config.toml
n_layer = 16
d_model = 96
n_head = 2
activation = "silu"
bias = "none"
init = "orth"
init_std_up = 0.0387
init_std_down = 0.0
beta1 = 0.95
weight_decay = 0.17
decay_shape = "linear"
final_lr_fraction = 0.0
Each number is 500 + 40 x the weight over its row's rms, rounded and kept within 0 to 999. Layers, rows and columns count from 0. Numbers have three digits each. The size before them is the row's rms in percent of the matrix's.

# q: layer 13 attention query, 128x96, rms 0.0697, rows 0-64, columns 0-47
# k: layer 13 attention key, 128x96, rms 0.0712, rows 0-63, columns 0-47
# v: layer 13 attention value, 128x96, rms 0.108, rows 0-63, columns 0-47
# o: layer 13 attention output (transposed), 128x96, rms 0.107, rows 0-63, columns 0-47
q0 098:523520515423514528515475575390537513461502497454465460505410458481516451474462464473554523467528504451515555460408504469490493518524490473542539
k0 086:454541474488516462435521452517516472468516505491398522472492514499513488519501419437514511512529579499487511479482434496474474455498534419579511
q1 104:422455529482563477564486573487491483541556502519586426462504483444486489386461509518478483544487471543467492528480565523534469454471493553554512
k1 093:517491586506476513506478526424519516485534513479539481466444443497487522531478443495473453582585427402517525484512600532466504507531475576497511
q2 069:493498549464514485500485524437496524498469451504522428495475472462477490501490453460517457521576521443516543508506624536542422465522507543507525
k2 078:543541444494530491463455425490522471459435482466456498510508556487530523453553484484520551466539546527493497523461441552473520487483500442484441
q3 097:464455560506546471587463495496484475562560502497577456487576438430495493428506498564495457545485466525483483506482549469491448431473484551534496
k3 070:518430579536451462455506515385511453436495542469522431523444463510522477526452465456480504580588471506511565475457535545540527493540468538504518
q4 086:489545463536468597417543411599530544471505509473444617511554546583402544527532503501466464451546499503490505483533421492520516542480499478498466
k4 086:460444484512456520540508502505434565484467471499540509513498501536472486599530513545534495534398542502514552522473501453565492511459454541490575
q5 083:566514494463410543504492488465591515432450525464403543554480496508502488613568506494516548499477576510538481494570519526507508452566564515527484
k5 085:478516458532505557471495509556575483520476433513413523537505552558525428537553486456518493417493505512520461486492420474508561510462520442528544
q6 088:481489535512475466484470527534487536488518548505575373476576524485518507456538545519541454526546473472470556439480559488506512502421516471547513
k6 084:402532553544494554455490501519505415530456454510554472498432497511539446529484509433423481514537467522529522484471403511493568542514448552526444
q7 089:425504483515537501492555450549485429543552533503470561506507461504509439423465566533497490510406524552524468499475494508427472476450488453415516
k7 087:580453490515457500433441499481526555508434507488507440526483469554510473454526474548530479478607472474470548517492523513517582505485443505501504
q8 092:512496426504422493548525409513566504524492508527454586542492518577536485518523491515488496442471578589603488530497419485476491564473526496501445
k8 087:485559478493471553467459595524451559532519537480408517511484531539533470474512529530575481437461541494493465530518524575483464449465471472548493
q9 080:495482523513446473447469503469457490472489505478562454514400517549535484522496573436525503523543518438608505504526559559468502591462457503491526
k9 096:503553495486558480543522479487516435444509503490490631534559505568480508523539477534535472449456559527463480524520491489509481448515513520448426
q10 093:448557486540512467492461555477534472561385478489577443457402506464513501530522498495503445507477487539413491535491558522569516521505520544538514
k10 093:541590554468508456550490561488500493433577540527496431563510516510490467443547432498495495485524443506579539492539510551527488479561507485529471
q11 085:405521499491467471502498536471392469524465517504584542479578536504499501464494504443520572532488462481528530490471497448540555436471477474452473
k11 094:512527534467554488470556447465463501525501505441517487509472427463473517521468516506481465564476438502556511466525488545504472589525401532484570
q12 087:521555493512411591489448492552564559527461517503513518495562504547422537610511484549467437501522499499474480487561432510498515477429564506565490
k12 097:523483527518419558520475434539481516529507501484560512479493562477524527486568564513482416474488460482487453525481561450474486496461488498500565
q13 103:511479447495409506457486439489454505476478526485520504501503574445505507556462560480529493574461507493479495512528525491534511496495465529465431
k13 096:529546509569511470453491488470535472555539483476442509476432464508531515444499433432508490511564463416505440518449527519397505509529565455491531
q14 081:501564527486596526438462497446492472548500515536510427466522465474577516434476540513534460522511474620498572546515573483498455434526498493515517
k14 082:444521468483480513553486502482514450472467501442496444464519533484501543470452462504561484528501498493466520529573640517542459415504469620479504
q15 093:592489475485544494577528455532503585484570522508449508544524493453513488471494471465465486523470519502571489510488480498488465477459512470562417
k15 098:544464417531485485563487455539481549553469471536582463457454454473543448408462543540489461440477467516443481517502497491516468502445491463525551
q16 096:569512475494520499512537527536482526514475528526604419422460449506456492546416529541480468582552518573482541526567505570525436461468422540465486
k16 099:508470503456518457539446537442540482520495540480477526501504527550557496450506498459546604497516426504547532464490503512466490534527494456544587
q17 085:542507570507512525566582505540553464495511448533387560451527460491456488509488446496492504515530489523488506452451466502431507444542459530527446
k17 090:513479563443464505500547556551475460538468480507446471515626547459483525487504460523517472503559520490509585502471456490573531491482475499593530
q18 098:522461486473483528519559525450523447521510546521513525507564465475468478475502486480523478459483497427491495518505503489414499549480496423498564
k18 092:416529468464478445489448450579524480495452560501523513515454539602481507499521527507493554486452487539452476599493487454533525501430530468514462
q19 097:594481555574458536516440531580567565472514521473564477490485502488458562532489508510524470508565551499458486505555459546459505516482472490576492
k19 092:459536518547512481527601456550503523564551468470562606448471522566533484515535566513519529494453497507492443492517453530537574509424498554523452
q20 093:493497549523445473509482491408464435459478504466513431536525555486481509533519460529530459514450529549411495551511534511527458509536515512498532
k20 096:512543550468536479487532515454567425461498514501461566488511509446507455477543475409451476523516550560582553546528483523483547509573555504446456
q21 091:516402525471512519415521512485443471543454489539517442475520495476508515478479535498532518467562468496524508529565459517454557463400498514551533
k21 094:486516536549447522537487502476482528476507547406538513500575528466495504517510473412458479435478499540518505579442499463519511477466488483522530
q22 111:525496475512508534521478459452463439512476479453548511468528616453525453518484563536541538562480481563473446502516472523587524493551535544426535
k22 113:486551473509510446493536493419556449457493586538506493482473480448535460511500474463482502566535469538515481508534568513430478513505517500479502
q23 082:453514476484560509526455537473559552575501498472495539497546520485586512504523521489525501587386510506492445532505453504557557458431569479561523
k23 093:467531481478444537465498511576506479505493467481468445542445490537444550541459469473514466413567491466555535513503449575585436497502555492449583
q24 081:509522507519519534511534484491478503522478462506607562461515512474557534492494489544489489569470531496436473495499608517501512513499469606421500
k24 106:514531436510485444448528570448542462544526496454543554471535482535494527416422465510439550511508479513565505502526519614493453535492501528458522
q25 104:571474467483541472443470535500437536469510447468570555510407407445466563510473470522467521533503457437481492492490454476518474488476484478472517
k25 095:510531537550493531493504473538467532570523502486563541470535557540504518519501539473471531460532468508576453471451531532513505505467553436499434
q26 096:512499510555496546543506530448440449531460537521578490520459550459472591490536475519527478516438512466494444524478506555480512553476455575500506
k26 106:566494513483521504459487436447502440489527501491453456524463499445518521470539506545504545534477545531425496453518546484512443504567529517430536
q27 086:482464519505505451500500510514484480523521559472494491529504541538489512503461547453500525514462518469501514489550598475390531485505471447477469
k27 085:543533459501468501527515526421473443491433603478468505486507510458484549478459465531503528433573491480394484523512580492524521508489499483509543
q28 095:471487505473456444505505533483525520515538393322504582514512507465523501550507492483477468546527481559433506535584510546522496546518556499501540
k28 095:466505551440540476487503492460565431509528519444462501514515450458465444462479480453549486515549535420576495481491445459507560518548548481503532
q29 103:523464547470537437504475444453469521457455465523497433494549487510498489447495517504539521484538438489543514562474451467480525515471481444492511
k29 092:432454488495477508498491483497537492494465531419469567542490565486572504482594558549510574596521482525547427511501485512501491545498577442515567
q30 077:447492559461447526434468441499477511566471446530474579518494521492509505529489491480536509476518566531561463525477507538466543479395501543524533
k30 087:479429485451487518459436444527542536492503466508507524486577549510447501459551570437517500477551540476503504532513524468509558556477467512454538
q31 103:539515491542482478441484510592507522452551532455544509523500500571474552479502493527467370510576473498531493494507381548451460575471476526382432
k31 098:530493488558579529517463479493484480439485521401471528465552484477519543474517471550481496554438534480503475487512526533477498481504479504485461
q32 102:489468481497470554474454506531506484541463479493440567491519440582556491542551498510583481532488462494570510498484433479516540532518515507458442
k32 095:482472535494537566484432476491534539525470508481462508581487556441519487629518527530501486503434508418517450482501498472493484454473471564536537
q33 086:488462564490509515449513545448474497537528442517483500481526473585600474480416453541523507505446496498554478451447429594489535490533575491465502
k33 100:525500491499509551477461459475519467472472520456525495544486478566521458465529507475560493478508444554563518504510466517468428519549510519460563
q34 105:552528462560528549477543448539474548481547500473428507493564444468488475399459464533453505470551421473534485478497488473485470446490481500448471
k34 091:565505480507490494424560525405477499492497540465468437469399459486496499552488517478563523521531480529572474503539477503475471498594515556482550
q35 097:551548426477485512502481483427492482547487522548569494521469499456495535553546468509451582491582503506458506498477482467540492502519501547521443
k35 105:488481597492522508473513444473575493441589470546476468490472473514511387502479526452519479520446548496492476477520518514470425465474490517505414
q36 091:495478492478461521520593436475469486474539482552472489502503449558552458474479512488495453483519477499530495519458367469513482492543505513448534
k36 087:475545499549495565477498515465565474465505457492478492416471536509516616456525477504470554557522560463458453556461470493469472451503499493426466
q37 098:470515574544507497619541530510446450474544504547517437509553528522454533515498501500486476493512465544532571421541534531445497525543489553519430
k37 088:563498493539452495503535512503456526526594490559577426490515439544476449497458491462512543432546556548536511420533429546506455480503517521474461
q38 090:509541501470498548485470491567444469470476533486408526514428450531547463483443493467503461513532549460525483453508490457387444442527455513520487
k38 100:506478450550465485548476545623431519578572495545471535543529482536546476454531478525510480405534480501546516516455527459553486527454496429572520
q39 095:546477479485557484510520445543529537488548485494486563539575464494497542507490489526539454550542525447507501430468495470436511442449583539513429
k39 097:543499547524543499503515499477515458526456466461485485580508424494538471456480416536503445527482530493522480408518483499518518514515482477465500
q40 096:542493478480535514440487569405485453482445526548548485480468482555469556473561508445562483529503454536496547508477506532582407494583507551491497
k40 093:520526527473535465495512496484531493490452467479582500461470426525451417455544489500551472472475532523515498521525438537451392444516532485448444
q41 083:478505495472538531452422507486558505485431439518587483507545573503456554538572464508551504513446534490463506519487552472576465506484551586455463
k41 119:511451461518517527520442445586484581542528388529478530509505505473597546545447527489490491451532483447486421509471499438536493463437540468501498
q42 098:438512553474485494464453495568571450452453510502554431473457523505491509536529516510521526525500583538507470475536461486438567428380484483472491
k42 093:523484517541502559518479515511466476410474509460421496551503504494507475516537572571526526466453491470513454491449431479537575536515431495504483
q43 097:495470489494490511486459485494442492502533429442469556535560508588473535528484449460512572491473524511489456513453551554493469550507451516502554
k43 096:442468473370477474489458529513468531488505598531489512481523450457544500515480549483523476462455498434487461496454532517499524554437512470467497
q44 092:536488471519497496491502489486472504518447484542575490520513498490477522465506559523428588474564465525480484472477411490539472538561524453542564
k44 093:449520412559544474492546408539481534556497510500418516495534548528511513446527590450430551509485538496474456574458459479480473510468562480478520
q45 101:485520443466494538404547486494503537469588501568496558522540480506494473496437528472514485505489456495582487400508474486505524513441568484459513
k45 099:525500513505509536490491424469431515482523465546524553551481466530480522424393536475462550499511473465519527472472526468469507553614518463510444
q46 089:549396464523477522587520547499490529512498517478478532433510612500505497527464439546538447562526499501494483514525460508474534450488502495527519
k46 087:513491469491480507485476560510529519497492536504529435414494539460476548461511506520552505562451481501391511500510477521506511464539492547529538
q47 096:497482504568479426476470457472488424481491490532485449514544487483496497403526545453441473472495483561543493536544565492476478497475442505446505
k47 088:436522560526467428519541445471458464458496542513494469471455478504506479413417478556510478598516527545546531420557522539519515496461480520521451
q48 100:492537496486487489516474487464472486576540394511569463471534540406576500543524593471535512550529472486416458457479512415539526428526451462496544
k48 091:489524459472524515476479526470476513466490444499491526574561580499543558537502549531534513465527535475532452491525552500452576530544513538505528
q49 082:472493470522497488556521479511484501505481459523482470549434481451504572449472519508488482541508451495466595593469548550550532502470501472507459
k49 084:512446511437516509528546464427512541423521591463470476515563482464496516483447493503484508466612509573559520562467543481540504550536490552513494
q50 094:522478521470439485494447488468508560463548497588565432476431498518477458429484490541540420444509473580502539477542462566580435486516496503483525
k50 099:466484509521443522490531491548459621447521500533435461463494494467492522493481488457468480485466508497496490520522519403518475436476521466549512
q51 096:504500593488506478498519473489543468489532538461512529479503511508521414482459520508594504496466480584534450528508491491408533407512563531498520
k51 100:540521548537475509482470518579485648456478443495485566497485518571495541481546451519577512535467514461536498465478489491433474487457516442492491
q52 093:479473503506429494479471554540483558457482519554526524443565572539478521493529557535503511503554481483505444518577473469465495466463503503466489
k52 091:504457562534480498522458517539534502535453534469590456453491453514468511492505509506552466626573489438449512557546474525482523483546448535510513
q53 100:537493526536466466515555458511535542531523479551570531470518483569545441458482517500491526509535501530578452576521506521515477522508477489541499
k53 095:508576553532560447498475534476508525483477453458543542455480452525453511433498442488457479543510520496538527445549489565537456439542509485525473
q54 096:554437452454553562472562404546485488528472529532412542461508551495510536482529541455502436462496484522426504489466505450527511557536504479449528
k54 110:522479499457488506465508487449505473489460471463506489494492418449495508490517484454493562505539470529545583527531589485544543464527509532380469
q55 091:556440518464506499540496565510538506526448460499573442508487455512487495435486487541537486587472514508566494524497571503481548511555506522584464
k55 075:541463477538517523468457515509478511507489473503523447436483477418537511458467536563536458490485468526404557500510468498495453543483495452511496
q56 090:502488495486572548486459508467543548481494528528455479487414512511478488508523528612465517516464467484496490548476434478498571453471558475471504
k56 094:545460503488546584473485505486447503477506484558407420505458549561478463504545449535474572542470495511510522487430497437522518488508550427491540
q57 103:550546423499538490480501443517466517500474470528541551471466381496511546512482445448458554512441455424446421498525498489493480384465536556481494
k57 090:586456521501541502541534526473552495487575446542495477495479550489548502424549507492481439538536476469506529423522508429456496488534567493495497
q58 094:498569485528491498542545478487472443478503555571426483536541563541503501421462463401457536434522547484467467567489512514558498536514481483493464
k58 085:437547580530518400470515554533490502470457445458517493509471470499503444467506466483440465559538424518470600520539485508526463554459552492454528
q59 105:484573457513462491532613485542462500449527564495510554490518477529455451509485540442482511511480556484413544459472510508513490492436468504555440
k59 098:497534526565546477495524534526543495470512563511471525476483471449497439470389516501451513476496557577568439534492484487480454467541472551438421
q60 089:512559460489533552512538494506535545466497535555531475469545499573519497518492541480456514519476549516484495462499551426491417523531490518518427
k60 085:581519548536509483505487504457516544515528495510524457510510464434521409454490514460454472563533487493501456419573542500416495525505472600505487
q61 100:461484496554463479499513556565490576474480508501495407457520538498509508498477445461525487546485459456422500502507532548510427448495495456510567
k61 096:538518505518421452574502487463492516452455534480464445504551425502512472565493496527479554463530473502487547516506497585491518536456498456500586
q62 091:459531492562442505464542541485523451490546472536477482487439550522531525478497410446431439554561485427539506416526517521520506491497523536459484
k62 087:500515520457470513537489468532524509501525522502536473500496465564460572555487426528466456427510456436526451491451529520581462477447545492480574
q63 094:483461491540531523572553487496529456540483586497542520454582469510463549424430511570447437458491507486538504498510530535574467438504425526485417
k63 099:542513485538450464493502469461533472445514540463585453473448465478489491475486479493526457520456532533511537453477522430532459435538433474426455
v0 062:474452509545536468445460540460497527485558555525452491527505465474456611464476562542479384570473455526492517503547540498485504538467514493517518
o0 065:561545478512590491457573456507535561474502555488485451453496534505550450526540514471532455519509466464460483468531543586569463482615506505496444
v1 066:487479546486444455497483516534469524493478441464482500561570521489559434476462492508468474562457446504553478411489470509571562536486480518513504
o1 069:499465446452555525492474512479536461534537454464476483479546447452478453492469467515534461491545530432497479532500474476480547534570549575492548
v2 056:473521536451507479599505514520455497534454495554496517559502472511485488487471498543530458550516541548563509586443503536484430546505474522536520
o2 064:543454553507499505516494517487573492453479520508446569439504457550451546460488535485523510539472526503460474484463527496576411593499442502533483
v3 070:485424537468502436462507470579446509468496578495476534460509491480490499428536550426527572522515533540540426575500508566472569549466430453511479
o3 072:489512499487450503546486536505479478530603528505457515484439504536503478459491605464447504484517538504463555504482467436532527541537478496500561
v4 062:540449495518533545495571527502400468464476500514558548549559497470518518518505446505502470566528481430472527509558422546436466539491505500514519
o4 070:555523443526451520498437478509530456478471574469553555486505513460504588466511506497469448534450557451520427491492469440573544571500535495549548
v5 056:471505495495456442469542517532583516474503524555500560513456507486550467422525458538461558471504493508519497474524466493545501480513560477488596
o5 062:462519502487474530478589478566398477478460468498478488463556533483525508511467545460415473411528557556530537514515508460478516489466489485488566
v6 054:567473512532461530502547396516521536456500563544461492486519510523494526421428478532449535528515499536526471482488494546555492518545439518507512
o6 060:440424518493486485519464518496487468466490459562474543559466422484598456493539552492462529554465597418525519548526486473502522450544477447497555
v7 060:594539477477527457459520537548466474491465458429360575457459422547533501439492526556520512531523523526460506479480461492542457509489499474420472
o7 069:511509494538382511514489468450528517552499518466437479477534548522424467495418459467447513494518461501456488521501463527477472518473510496455438
v8 059:433520475492450474585497529500534462510448606549427452528549561483558451453593447480538489501532529520502484437515532525516499493473582511469502
o8 069:452519582471472531447573538481450491539581473528475530493501512503471462561464504442507429494583541535450528595486490500549481533502493480497525
v9 073:514517561505540524479472478509454427523505451507522487502518457565477491501460502534503571443528483518508418459502502547531423481540466527516549
o9 077:535497562506436499468462525478479522602474439457522480496463486491495515462492424478518535530423512519468484529476467493465542513504505452487525
v10 058:527530538465566502476465451430478483497369518587516461522460538556488489479458485488483491483439489464488547423535486499497519460461479504528457
o10 066:510511497502508541512489534478447497533505534536467492438510514460492482518509577510532516528494537508509537426490458431509498511505520525548537
v11 066:490419527382514497497526495520471510473466537482541438556419504525559464555525537578495475601438477495470506541463492561504468531472486455521553
o11 067:520530483519450461487550484482525569446474481515506476487520444561466501551519551481499542494500528479481522446551495538571457499581478497528559
v12 057:529439471498478529461532543507518557481472502426565450481605459500514494492483473532492491506502451571553544556531537462507476492470482582489433
o12 055:552546450544565498559484482548503500474511524513463509564513478481495550567528457509533500519505421569513458455477395469524472466508531528584511
v13 062:533523465524514538530562496435454443548476476534469461412476508525396556514497482470481478577560540528538533518536495450451500464479497479450573
o13 069:536514549510510498416576504481567466494500520442524542509510498541564533470523476505510509520431469438509467459419534510511505493492479478484426
v14 061:498472412449469434443490497525473490510479500536405498421561497497533502507505482545567519543523605494436544510509491496503581529492492504460512
o14 066:483458524545421489505529457539521475542537482542480570476500475569487471490484548447409469500517502486491443497472592494515510527490467396554505
v15 064:496426519556510510523448495530469528426517494453523501488513495487504526507528497450530542512396537486611554456518468593547518555454518471460472
o15 062:511525578548513540486472522514534493515579512500470544503461449550425504545529619510447482540423485523511448503459444519497492447565520543553478
v16 056:528508504444589467567535505490527511429517570516475472477523494483569556548440502553514402457520512424488459571474512560463449535504528542565469
o16 060:529481462498419517514450497522463503545462473552492484477470532473470520497580505486491559505512538461495456514577476539573473541547597418536556
v17 067:554488512526508491483393491528553492509465409524468410544442514489511473514471574580511540499529490492494470530524478513485433493584564513473435
o17 068:554568572511495506450520470511498511475533486485465452473453508504505454531545388453474543521470455571542526504530601520472494448512466537526547
v18 063:511520531526510621455491470486514451505543463460478522481542491548566491533542525539520459529553505444478463533508498567441447520511504496591587
o18 072:499415597465499463576482483470500457513497478404545430455500534533498497405456388501442464497443483490501520509501590463517515536481496418492487
v19 057:512495532553503532436464509477543571471477512516580491496501437510516489454466505512516545457513534555596463497498506505540507459533518523466552
o19 069:465525514480577550454472522500460433463578475498484447497526517481579540515480419475459492451488480561502502572531451413501491520549521485446500
v20 077:528498549588499553454476497478526550525492466523466475500501506536525471493461458491455475479521489486527464476488470567443464484568484536518541
o20 079:500450536463481469477474504510489491525493429488490489483514455473579548407526401478518462497490498490555544563555477463493536517517504446497559
v21 059:537451468412618477436545474477522485560546462499613452505548522508502490554520529524478529545529499545489550524505502511497484479503506477559589
o21 057:532494519545511574553520442479536498454444540416580469487555536530534508480560506532508532469454530566494539450469501398472539574479488502567406
v22 055:592478488439438481487549448421477475487505565464487510541418422518479515462536467496509502435522518522499491473529525415504508480569501544517466
o22 062:481535553503482487464496583496448524436470463534477455573549480487598505485564521518464478523538498522484517469434491524444428481525433477496482
v23 061:532509403473498414492429456503565406510544578530445501487491503488539465484490496504481464508489483572532495435485496522516480446573471534504460
o23 064:479540467492448552487544560487462519512539521509439427529491513536503486577515488452540531516561458547466520487526467545515555469535533466519452
v24 071:520550531577533522428528517536485484490555552534426503437452485516530500407472522522499481531460518508453483514479477522474482436576536529421508
o24 071:529551568462518393534480469553481500513512518508522515426469513512477471445477506430516460534494510506568470510538584515535481517488483455499527
v25 065:514519548535514527584547526550516551495471513566517483512552521531481523503465404519420535588487492503531476462547517498516431454524529493539569
o25 063:497410508505423451537456398503470464525517519497522485557539500478585560491479529478551482501463559530477556504548473469486514501435526552508534
v26 062:533427514468530539537487554489552484466532450439519499539520545496565497447574484537506509498475523538435492453491520491539484526447488520550478
o26 068:502529467537450450498503511460445483522514517540539462553569481487425483645515559510438485473512449554465468456525495501446513519520567515529529
v27 059:503460444574542474514489518494401470456464584471494507509395500459455476536512528547455448439496487530520537456516445512540519519539518532441435
o27 064:516563561468543530507462472491519564469566481470527554439516551481491493501498416508514456526579484533468486539515508469546510499459487502512472
v28 063:468469498577513542481432518412491483542529514521543437542486462518553522517504511541454480508474492466493541487443474575502495529459485482579526
o28 063:450500473518541543453508451459480559530422485483524458434524514477569502541471444485496492569479484453433480530621449522531483561549536472457438
v29 055:606531531555472520487465481494428503545573485505547509438541469417477522504475503418525508526469519472485490504531486498469625420498478583555463
o29 062:480515430491536464539480521547562531498546575506515473482471554520557460409564495530455451543508487477525500479491512568461528465511512508510463
v30 066:535521549550511442500403490469495539507425477461536412517579435534521493527441507487466477525484520455530513477479510466493446487520477479423510
o30 074:507501495528504531419505506458520556503533441482540524512516442470446513481502457499535505527491464525497483548533440491605491550509572466467435
v31 066:527455478479471531472573461521466491493485501527577512449493538503475478590523531522536450549494491485454487564457478459480529497467450480550575
o31 067:500428497529531507534499508476516508433435528433502526461502484515533526458476496581400517477542518451474477479505510471533498518538515479515471
v32 064:525540507467560426575447474421499527514448509430535548538501474508519561500550487507511496504493494496471470517498544555505503493486568536525492
o32 069:435506430564512488533512503435488562501561437522540438513488527456420454468534490511481473515530498488469525531487478565529482535482585473549473
v33 077:536493509453517507485477542481543488541490485513417541554490433503506493511550460512547485432493513484531504557541523560430498568516553574481513
o33 076:499519482519387481498570505473458551542504430486504422468489495412470430520570535482458487455480447544491498481523505529551416505507506450520562
v34 059:470569522577516509497512531467469461563508470512566511425519407412500513476488556428472515420520467476605516505498552538464521472498449543489515
o34 062:490468582448551531522463473519512461542536499483479482518471571523503537459510445527547500449384485523483497471515539445448474540503539436504497
v35 060:423555525522454501498521504464479500559486571472371484497474469524413516453507511499508511535578515488526509538521521492484540538451454434536457
o35 074:482537538494534479393566532527497495492455443527466562476533528562549461519511501466516421425484490439504508519487528478565484486524373495492528
v36 068:451453527448505554612510469506530499495441443463576506500521528413513472469542515470488533537492510510544473499495497512530552524502576491423479
o36 070:464578497555537544509513521465531509453581541535527490587488465473441481531494515492498500499489523482488477532489483437424534532468527553505535
v37 059:412455542479450488470456509545466506538466470505555566491446571531485527505524530531508497560484439486572509481471484557546490497441523416454495
o37 064:462507557550524479530453480451481508513554515483496473482507463562458452545451513492542498433556554471457537521458502494491514537520523519500563
v38 058:463515508494416522522456568533469494474453443509496558468544421497522499532446467441558526571530471512524457509451519561498505524486453448548509
o38 059:519475441513493509553513535497541558517561480505470414500493546526507476465516465524484504465471397477469521530452479505547547476559469560520510
v39 069:515448567532485459499522526529483453509496443593428458502479476511484510525474457516538511537479568499555468491511509566505500599522502521540438
o39 074:564515477483443507496470485463564579543486531528477481395475562525514457482510470542563523530481419483481462534544409550529519486481491525562456
v40 066:548543489507549573521527495464588541557543532558471498526498457543539506576548487435461533532477548482546507573503487470433470452468558476465444
o40 074:450566457481472397521462500475483489466513537486533421482546479474515565444503496483611441491493469556550533480453520505564453532448465484545510
v41 064:554499458489526626455429497529524506590458391504524481546528469526452534519507519517549530509550431472486591570491549502480506453510520511490590
o41 070:508477472523547513523529534499524504473416549417549451451488519488532478522516454500459550474466539538506488462501546451449435526468489529408467
v42 060:503505504501475468534481518460501466489398561502448532518573476526495465446533475488533508500466466543545565515416522484509529599509509445557526
o42 057:478500445471488547486544506466551516422457460554438569529521461500574534451499591461477428475442479530451461480503421463542477533574458547501500
v43 054:479487528476528468506600485470465461489477489516492522490518474456506476448457484437431480497504471521572456468524520430504443444533539470469496
o43 058:552539571527472551533530436493448600516449481515516438534495486433474455525513494560581505497475497521477504512497439538492485502469499529502455
v44 063:476507422475461496524549491528476507499507525574411495530499488443518423473415539558495565470486541564452514502457506519577530467519509478470470
o44 069:465522586456501585467532440592473489558496454536474568474489477525533514561475466515489518507496522480491499543447598516496525489487478487499506
v45 067:523552510511469521449506491526627472566553500491481595490528506533468475489449493463489488513550486462484428439478490487485511437520495552483547
o45 063:436455421499485423558545521494480446496530452465516449558509482492488460444543468425513459463462499474493553507557565481455578458526472458478557
v46 068:491550537517443456529454524508570511563464454520564547459522468525506556540503494482408484523562492476553548453552614560524548500459513500512520
o46 072:490507561527548573496541589451550483540541490445486489511518550480507440552487534539516500476494498482478550514465519422462498558507531460521478
v47 065:469486461496452511463513497477538520539454576533507418413498468514534553423534499493438515548483497543468531530463475489472558461505560371487443
o47 067:481628474531538506532502471482429504459478555534504470508504538548622476570444508483534507478515466497549501467576500471500473476489456512473471
v48 067:524474503499550518526499513579531446486417457512421439532418508466525473443481489465469561519584534511517495453484497466471484420590479467456419
o48 073:483586428480437530507494507459505554507581531527493491503512472448486499504425468485535510544539500521497577547528536450525482525397455559493478
v49 065:569475494417534485450547448540531517508529478487581460476544526455482562506525545511540522504481484534499484539514566547549534485520540512486522
o49 074:545492457541486532545472500487491462506505568438572469547518430535621523496504507504475585520483501499471586493451533463462495503461553513474502
v50 070:542512525450513547510501515527594512452560486449583524449514500512536485473612502518503456526470484514541475564543472563458518506436561473444511
o50 075:488568541550451470526516498500427559486567474438540432471567549500484468534478552528419477441480439543491524482481463509516464487501520526507536
v51 055:536507512476485438485547529508529550530432542565537490552475491534487525554468508432505468451511471464553530480462454523541529487470513490443507
o51 058:483513505477566505516459580501534520393514526470451528452481491497502508445556518510540514543509641473555468562480486506497455532533468466499540
v52 061:546444495463513540453493537465503538388505433478416498496455528485492511499447492581497481429496555583509492466459533566490488415481553463412444
o52 062:452532533533510540501446488464471507487601491529485527460515474472518526555509503474432557522529486506459492495577546423505500515521605497492510
v53 061:467516456476444479563531526488510468511492498564536483490508513549504534490503502470542494504464443496402521544432442486541536454509590491450469
o53 065:483513519546471515537531450538518443576498558467453546516480509522481526451496571457442486513535573518493580495452550460506508547520527577476551
v54 061:520403478491506407498533474529445545420435536516547424508539469533447573510547440487535462507563474540537522548516514396510515453467533496503470
o54 060:557532546536537524505469469499479472475564513516482558529498515560587549528518547504526523502539498565458503469455490456555464568489529526524479
v55 057:505399507531616501550541486513543482528452528493492614534548454490503478463559496491520543431503508496554481454521469597492499486470510460524533
o55 069:480488521481442537503509506508451497538514422483545548486472532467436527495538541490510455535390472464468514537466496486496442452480507502557499
v56 062:431448511449488503551548509473466454490500528493468477524468590536511519497436452604481504527497515538508509491471470549518455511455448507477562
o56 072:497511519488555475522510532538462476472454530505477545462518430505397514536519525475446591515572584496492434474440470491517578523475502482581511
v57 063:473501478453522474465451537545500449525535495463498513553494521519508433518514565576612566448510560487393532472498548515483437446477519450423453
o57 062:475528491528488492486506486484501527457541528553531533507470524487401470523496476438486518497498494597494460523479613552540443482572465487496483
v58 066:556497524541495523468535580468485520488512519421556514499515460506475522438566474509558515494512497483472520537576541467514525551509552598459491
o58 060:558508517543445478479577490526505498554514475470541485439540592526424486500511470554418434455470426515545503495448503518525434490490492502438473
v59 068:522508496581508500456524542547549477564546453521555535510508453538521464539523470486460524547515479425507504572508457486514415438515533556519540
o59 077:506468461516468476441506467532485491528412470401475427467521543463492571462499468495465411449459484534573506449463515490479504503517535495537562
v60 056:540475519539532522513580546551524596537479488548532434573556489469516495531504518490534470469500578584456516503467445493570489462514527522550495
o60 056:512462435477507542466441472511517475466451491490464524450498423494560539502501467576492471563500480516563443529479535462516491523454513485603470
v61 072:523461467471534477473477494447440514524484463544543472540439533510430472570446495454494517518422550555469507469493434475517546559481428493541494
o61 071:476479429485482528480460442530526504506559539515535517501539463485569511531509543525512522543548571464527526504473495463453531541503475597460509
v62 053:488521441463401549431529503487430473497538476593510454509447486475493508442469426487519530481531513415475538535498492534484526548520488538515533
o62 055:498595535437542580488514499524553485480415512487487502460468543536607493481525511515443507476479543525577498475459498508589548487528429482532514
v63 060:492506544527531438559533466555524505538565518431475528495526525539493435546469522488515489502501540426567476413502452569539446503490410515510508
o63 065:495447528539495480501487559513501482517501500488424526507533485520370488454536490466534484544502454451504468580490488533475560479529468475566484
q64 032:438513524475496513507489432528477546403442495545578540502480525521536542519579495462538454558467504485501453469499465537458444538494493534484475